{"num_hidden_layers": 26, "hidden_size": 256, "num_attention_heads": 3, "num_key_value_heads": 3, "head_dim": 128, "intermediate_size": 1024, "vocab_size": 1024, "hidden_act": "gelu", "norm": "layernorm", "norm_place": "pre", "norm_eps": 1e-06, "positions": "rope", "rope_theta": 4220.0, "rope_fraction": 0.25, "qk_norm": false, "attn_scale": 0.0884, "bias": "all", "tie_word_embeddings": false, "parallel_block": true, "init": "normal", "init_std_qkv": 0.0352, "init_std_o": 0.00399, "init_std_up": 0.0352, "init_std_down": 0.00244, "optimizer": "adam_atan2", "learning_rate": 0.00134, "beta1": 0.9, "beta2": 0.95, "weight_decay": 0.097, "lr_head": 0.00887, "max_grad_norm": 1.0, "warmup_steps": 236, "schedule": "wsd", "decay_fraction": 0.684, "decay_shape": "linear", "final_lr_fraction": 0.02, "batch_tokens": 131072, "max_seq_len": 512, "doc_mask": false, "train_tokens": 925300000, "max_steps": 7060, "dataset": "wikipedia_en"}
Each number is 128 + 32 x the weight over the matrix's rms, rounded and kept within 0 to 255. Layers, rows and columns count from 0.

# layer 8 MLP down (transposed), 1024x256, rms 0.0699, rows 28-33, columns 0-255
[[143 117 136 185 128 127 125 103 171 117 137 137  82 106 156 175 143 174 137 149  94 104 167 113  79 133 130 159 119 115 119 162  88 127 115  99  84 152 143 121 132 145 143 126 121  99 104 127 115  99  91 182 140 172 109 148 160 150 114 176 120  95  78 170  57  96 150 135  46 110 126 176  99  96 161  79 101 128 133 195 128 133 156  94 156  53  88 129 198 140  94 125 109 130  98  85 130 103 123 124 120  66 134 164 186 172 133 130 137 148 118 159 138 138 163  85 188 139 202 160 107 182 119  63 103 130 153 142 127 132  98 154  72 153 108  91  84 110 189 143 117  42 111  95  98 145 131 146 157 156 131 151 111 119 170 110 160 177 116 199  95 175 168  36  87 112 102 128  84 114 164 129 151 112 156 115 137 166 150 184 111  87 102 150  83 148 115 116 169 150 124 133 182 105 165  97 122 114 114 119 121 112 130 154 119 132  72  90 109 187 135 171 177 127  92 117 157 108  92 121 113  93 148 130 138 135 185  89 143  93 114 133  89 139 131 191 119 189 102 107 108 122 156 158  97 120 124 135 105 193 152  71  61  92 168 159]
 [ 96 131  68  87 140  82 120  78 141 107 180 125 104 181  46 114 107 121 184 182 139 149 145  96  95 105 128 160 169 151  86 104 124 119 142 104 136  91 104  98 154 182 160 148 110  96 127 142 138 121  51 112 147  91 175  74 136 117 135  99  88 125 133 118 142 151 143  97 133 139 109  65 144 104 124 158 104 157 192 132 134 138 104 126  94 127  98  71  98 115 154 132 139 191  98 139 161 125 131 109 127 152 129 119 139 161 143  91 184 207 142 118 157 162  94 171 170 126 164 144 124 148 154 166 156 166  97 122  99  73 131 117 152 145 142  75 129 170 216 146 124  78 142 141 149 154 114  89 112 125 121 167  70 113  77 134 118  90 152  45 112  94  88  88 190 141 134 142 100 193 160 107 155 101 129 125 132  84 147  81 111 116 137 166  92 142  61 115 154 141 114 141 173 153  77 124 140 130 134 157  94 117 125 107 153 125 125 115 150 228 184 137 131  81 148 162 172  99 155 106 153 106 136  83 139 173 123 171 105 128 135 129 151  98 116  99 141 132 173 138  83 163  97 156 166 115 125 140 139 147 110 111 103  96 144 143]
 [122 173  77  92 125 140 102 186 162 117  91 152 100 112 187 181 137  56 127 119 159 120 108 101 128 133 164 153 179 165 101 150 140 101 181 106 162 192 163 161 113 144 142 126 138 129 172  65 143 127 112 130  91 142 140 156 113 180 137 105 102 140 173 140 144 157 116 153 118  85  82 147 143 174  95 132  66 110 127 128 126 132  51 137 170 148  89  90 128  97 162 135 117  86 131 124 135 100 103 179 110 143 104 157 111 137  98 143 161  87 157 155  77 136 123 129 184 131 137 159 127  91 125  92 111 179 113 175 133 107 163 136  88 132 131 146 184 102 154 156 142 141  95 153 126 124 132 125 134 120 184 154 144 165 123 135  72 125 141 152 135  58 168 182 154 131  85 115 136 124 172 171 121 117 139  81  96 134 147  78  81 111  99 113 140 164  94 160 136 159 184 133 148 122 127 135 128 151 130 129  63 170 118  95  88 114 142  86 152 112 151 119  89  91 144  93 142 163 133 128 159 120 102 115 138 132 107 106  89 110 149 111 127 135  89 134 102 120 123 112 138 114 122 112 154 123 114 163 102 143  86  34 108  80 151 130]
 [133 119 158 113 108  95 135  90 101  89 126 116 101 180 128 102 134 141 129 197 173 201 123 160  86 115  82  94 101 100  78 100 157 202 107  96  31 137  75  86 154 117 138  75 123 135 108 112  73 104 160 127 150 191 158 120 138 105 115 100  91 164 125 100 150  98 119 156 124 133 154 139 126 140 145 145  76 118 135 155 178 101 162 162 157  62 112 131 164 109  85  93 132 118 102 159 158  53 134 146 113 122 135 130 147 135  78 142 218 145 187 101  79 151 108 173 205  67 150 133 111  86 122 123 140  93 129 178 102 140 152 120 123 153 146 126 100 141 152  86 116  89 127 112 136 185 129 120  98 152 100 163  60 169  96  79 150 185 138 112 137 141 130 146 187 112 136 192 127 124 144 122 143 109 153 176 134 114 102  91 128 104 126 177 115  72 153  79  67 154 100 156 130 119 101 147 160 133 151 133 123 174  97 148  86 101 151 126 107 190 125 183 132 163 125  96 158 152 131 110 137 162 178  88 121 127 167 169 131 123 134 166 161 113  92  89 153 110 123  96 113 122  87 136 141 100 158 104 149 128 196 167 130 138  70 145]
 [187 170 108 140 125 169 117 128 150 131 148 149 107 155 156 120  72 131 179 177  67 136 183 167 138  93 105 124 151 122 149 132  90 117 105 130 112 150  97 117 105 169 137 152 121 108 130  72 124 143 160 116 143  95 120 139 104 150 127 144 134 204 129 175 161 104  49 128 131 124 107 111 107  62  96 124  39 142 138 125 158 131  94 152 181 104 171 143 145 153 128 186  58 121  96  27 147 153  65 187  78 109 168 140 125 104 129 161 163  91 168 135  90 155 191 143 181  85 118  96  91 171 106  72 163 151 110 124 130 162 163  70  93 126 138  98 207  57 149  89  71 132 114 172 129 115 172 108 153 132 135 132  86 134 109 122 126 199 156 142 114 136 113 169  70 111 163 108 139 106 179  86 101 122 113 127 136  78 194  94  87 159 121 103 130 129  98 131  95  93 121 106 113  67  91 162 142  94 135  92 125  99 115 133 130 112 128 158 150 153 120 156 167 121 103 151 151 139 138 121 125 159 204 106 125 124 126 138 109 104  92 154  87 137 172 114 125 135 117  79 175 135 177 168 109  90 118 171 167  91 175 120 143 130 141 149]
 [114 101  69 136 135 102 119 135 137 129 167 134 175 127 117 149 175 183 143 151 154  96  86  94 155 130 185 150 107  60 104  85 118 146 132  98 134 171 118 114 178 102  91 119 115 157  95 120 162  84 179 118 112 138 151 114 155 199 107 184 154 165 109 120 108 108 158 141 155 118 110 132  96  73 137 191  72 166 136 136 133 142 101 130 140 142 154 184 126  93 123  78  97 140 111  99  93 104  94 201 106  75 124 169 107 156 101 151  92 124  78 160  96 131 119 170 152  87 113 144 107  59 119 158  56  99  76 139  81 123  78  80 127 116 167 114 132 127  97 165 111 130 202 122 188 125 128 110 141  95 171 144 116 125 127 131  83  91 131 136 168 126 103 131 123  85 175 172 128  53 126 210  85 152 157 138 132 128 116  94 152 146 179 128 109  95 165 116  79 125 200 100 151  97 145 204 168 108 121 174 113 178 120  87  98 160 136  80  94  77 180 102 109  94 151  75 116 146 170 174 173 158 102 174 116 143 104 162 110 170 155  83 152 111 104 167 128 255 123 135 119 166 141 168  99 113 154 145 158  84  63  73 112 106 128 137]]
# layer 8 MLP up, 1024x256, rms 0.0878, rows 29-34, columns 0-255
[[157 118 143 163 165 158 155 106 127 111 139 186  89 107 157 145 168  62  72 191 130 111 136 132 124 170 107 109 127 162 102  62 106  82 115 137 173 119  98 194 106 111  99 108  94 112 103 143 138 139 143 105 127 130 100 104  68 112 151  73 123 168 142  95 189 108 137 123 187 123 125 165 147 154  90  76 106 131 143 144 181  60  94 106 159  41 101 186 111 110 117 133 123 118 106 137 132 149 146 104 145  68 159 151 175 166  75 149 124  66  52 152 100 122 157 134 141 169 146 134 146  13 104 134 121 121 134 153 147 169  98 139 102 161 157 156 142 137 104 142 125 140  91 100 112  98 128  81 136  86 156 120 146 186 154 119 138 105 155 124 111 118 135 128  67 138 114  80 152 123 108 162 111 181 136 119 159 135 139 139 112 138 146 127 182 140 119 167 119 150 158 155 130 143 168 118  73 138 135 171 140 154 108 133 142 104 137 195 176 122 144 154 158 106 144 138 118 123  97 110 102  72 162 115  91 145 136  97 117 143 151 100  90  86 203 152 165 118  75 141 153 116  78  79 113  79 181 212 108 109 121 160 125 169 158 100]
 [133 136 132 169 141 135 151  72 143 150 157  93 191 127 108 110 113 173 184 138  93 130 100 169 141 118 124 126  98  89 158  99  88 167 108 110 105  83 102 133 151  66  90 162 119 113  91 193 158 192 151  86 138 128 109 104 140 115 115 194 135 111  86 148 146 121 155  73 145 142 154  98 126 108 128 150 118 111 169 108 122 124 143 142 108 151 139 161 110 181 123  97 131 143  38 185 102 123 134 120  76  89 107 154 115 154 180  85 118 141 128  34 194  95 162 144  76 170 142  82 142 142 132 116  83 119  91  81 149 123  91 114 143 122 120 103 106 191 131 136 120 107  75 126 139 121 174 135 109 143 100 127 138 132 134  98 153 137 116 146 175 183 122 110 159 126 146 131  86 111 137 135 131 135 161 149 157 145 159 181 177 126 127 117 136  96 172 105 152  91 118 114 104 115 129  97  96  93 110 118 135 107 156 127 137 113 169 162 125 135  81 112 167 164 129 137 136 122 114 140 123  69 139 104 127  78 163 146 151 118 117 110 131 127 148 128 143 139 133 116 139 112 140 141 171 166 163 127  85 104 115 188  64 157 122  76]
 [151 165  84  84 112 198 153 138 102 147 127 132 172 121 112 136  96  60  65 103 108 127 137 167 133 143 155 112 115 109 113 142 184 135  94 142 150 148  59 129 114 139 142 159  59 135 169  75 149 137 157 151 151 115  88 133  85 114 118 194 179 148 160 138 103 165 166 139 170 104  46  82 150 166 157 127  90 101  90 181 140 139 142 162  95 180 145  93 174 163  80 125 145 172 151  83 112 158 133  85 169 100 136 149 129 126 123 110 113 121 127 157 150 143 149 176 118 109 114 150 164  99 186 133 100  81 174 150 109 119 133  98 157 134 120  60 119 156 179  85 104 115 135 124 160 127 123 144 131 154 125 132 110 124 172 105 152  95  99  98  86 135 112 158 129  75 149 128 133  70 120 160  91 108  96 115 147  79 168 142 100 171 155 136 106 116 164 166 124 101  99  95 166 158 126 109 117 164 156 116 112 125 172 128 108 136 142 151 120  83 135 118 137 172  78 158 101 199  85 118 114 136 122 119  75 127 157 130 208  56 141 119  57 169  84  87 138  97  88 242 130 106 120  85 113 131 166 135 173 153 137 134 129  94 155 131]
 [ 95 117 174 107 145 133 119 126 156 147  99 135 133 139 112 164 124 146 121  89 153 105  54 130 122 183 129 140 115 148 160 135 178 161 106 150 129 130 120 146 183 103 178 130 160 119 105 136 160 157 114 107 137 150 116 132 143 119  94 123 106  93  96  29 125 133 173 113 114 162 154 151 143 183 174 118 131  96 169 175 111 129 140 100 121 140 106 143 133 130 123  70 157 114  91 170 106  94 184  95 105 155 112 126 123 132 136 101  86 151 153 121 127 108 115 160 104 155 164 141 112  88 122 112  58 106 118 118 121 102 117 195 223 143 143 106 101 184 132 128 177 124 173  84 153 120  89  89 150 163 127 137 148 111 107 103 134 121 126 122 170 140 167 132 189 123  80 161 132 161  72 125 130 138 175 130 117 165  91 141 170 135 137  87 134 114 134  96 141 117 131 170 133 106 166 105 127 123 156 147 133 173 120 136  80 132 162  97 100 114 123 102 142 146 157  95 128 131 111 188 140  98  35 136  93 108 115 122 135 135 125 135 188 157  71 109 176  83 144 129 114 104 113  94 114 193 169  96  66 167  69  96  72 147 114 107]
 [122 113 165 103  77 101 143 103  83 167 133 156 122 114 124 119 148  74  84 102 150 115 122 121  99 135  81 117 127  93 124 143  85 166  84 177 131 120 112 118 151 127 151 182  98 102 115 167 110 138 131  91 155 110 126 177 130 132 139  81 146 144 107 109 133 142 126 103 137 158 123  80 116 141  88 115 144 143 116 140 114 161 146 143 167 117 134 124 139 207  95 101 209 130 174 106 178 115 169  67 138 163 117 145 148 133 144 144 122 133 121 112 123 183 162  75  71 152 109 103 148 130 172 127 118 177 106  92 100 102  95 146 115  97 108  86  83 142  87 122  93 159 133 143 149 106 117 149 176 239  74  92  93 122 163 110 129 107 139 144  51 135  86 101 170 180 116 101 160 139 122 113 178 140 126 142 109  78 144 165  88 125 203 100 128 156  59 172 139 182  89 148 128  91 114  95 110 176 118 104 176 117 180 150 131 135 200 155 165 158  64 111 114 161  81 117 100 128  95 126 145  78 176 135 136 115 143 132 128 148 171 159  87  54  43 126  99 100 114 137 102 162  96  22 152 174 138 178 119 121 187 190 149 151 140 122]
 [177 191 123 103 165 171  88  74 144 160  88 128 163 166 136 134 163 138 171 130 145 135 113 105 107 132  90 142 134 129  81  79  95 110 166 124 114 102 124 163  61 156 111 132  82 111 114 123 107 128 150 111 138 120 130 160  87 161 165 129 111 132  96 158 124 110 156 114 171 115 109 198  57 112 121  80 113 172  77 162  95 108 183 105 161  68  96 106  83 165 167 128 146 105 103  92 151 130 100 141 145 122 224  96  97 165  69 121 131 140  73 102 116 183 174  82 128  47 106 159 118  94 166 168 144 113 171 123 164 120 125 160 128 158 114 130 114 172 109 171  81  58  77 112 170 125 192  91 152 180 155 143 101 185 200  97 130 138 134 108 109 113 135 162 126 149 108  94 145  71 131 155  41 157 142  46 123 140 196 110 115 145 174 144  99 109 117 171 150 153 163  66  52 137 127  39 151 118 155 203  96 138 155 104 169 141 153 181 153 165  79  69 120 179  88  98 146 137 110 100 145 117 121 159 109 105 120 148 147  90 115  76  73 118 107 235 148  95 123 116 100 155 168 132 158 104 120 170  78 134 155 131  99 151 110 156]]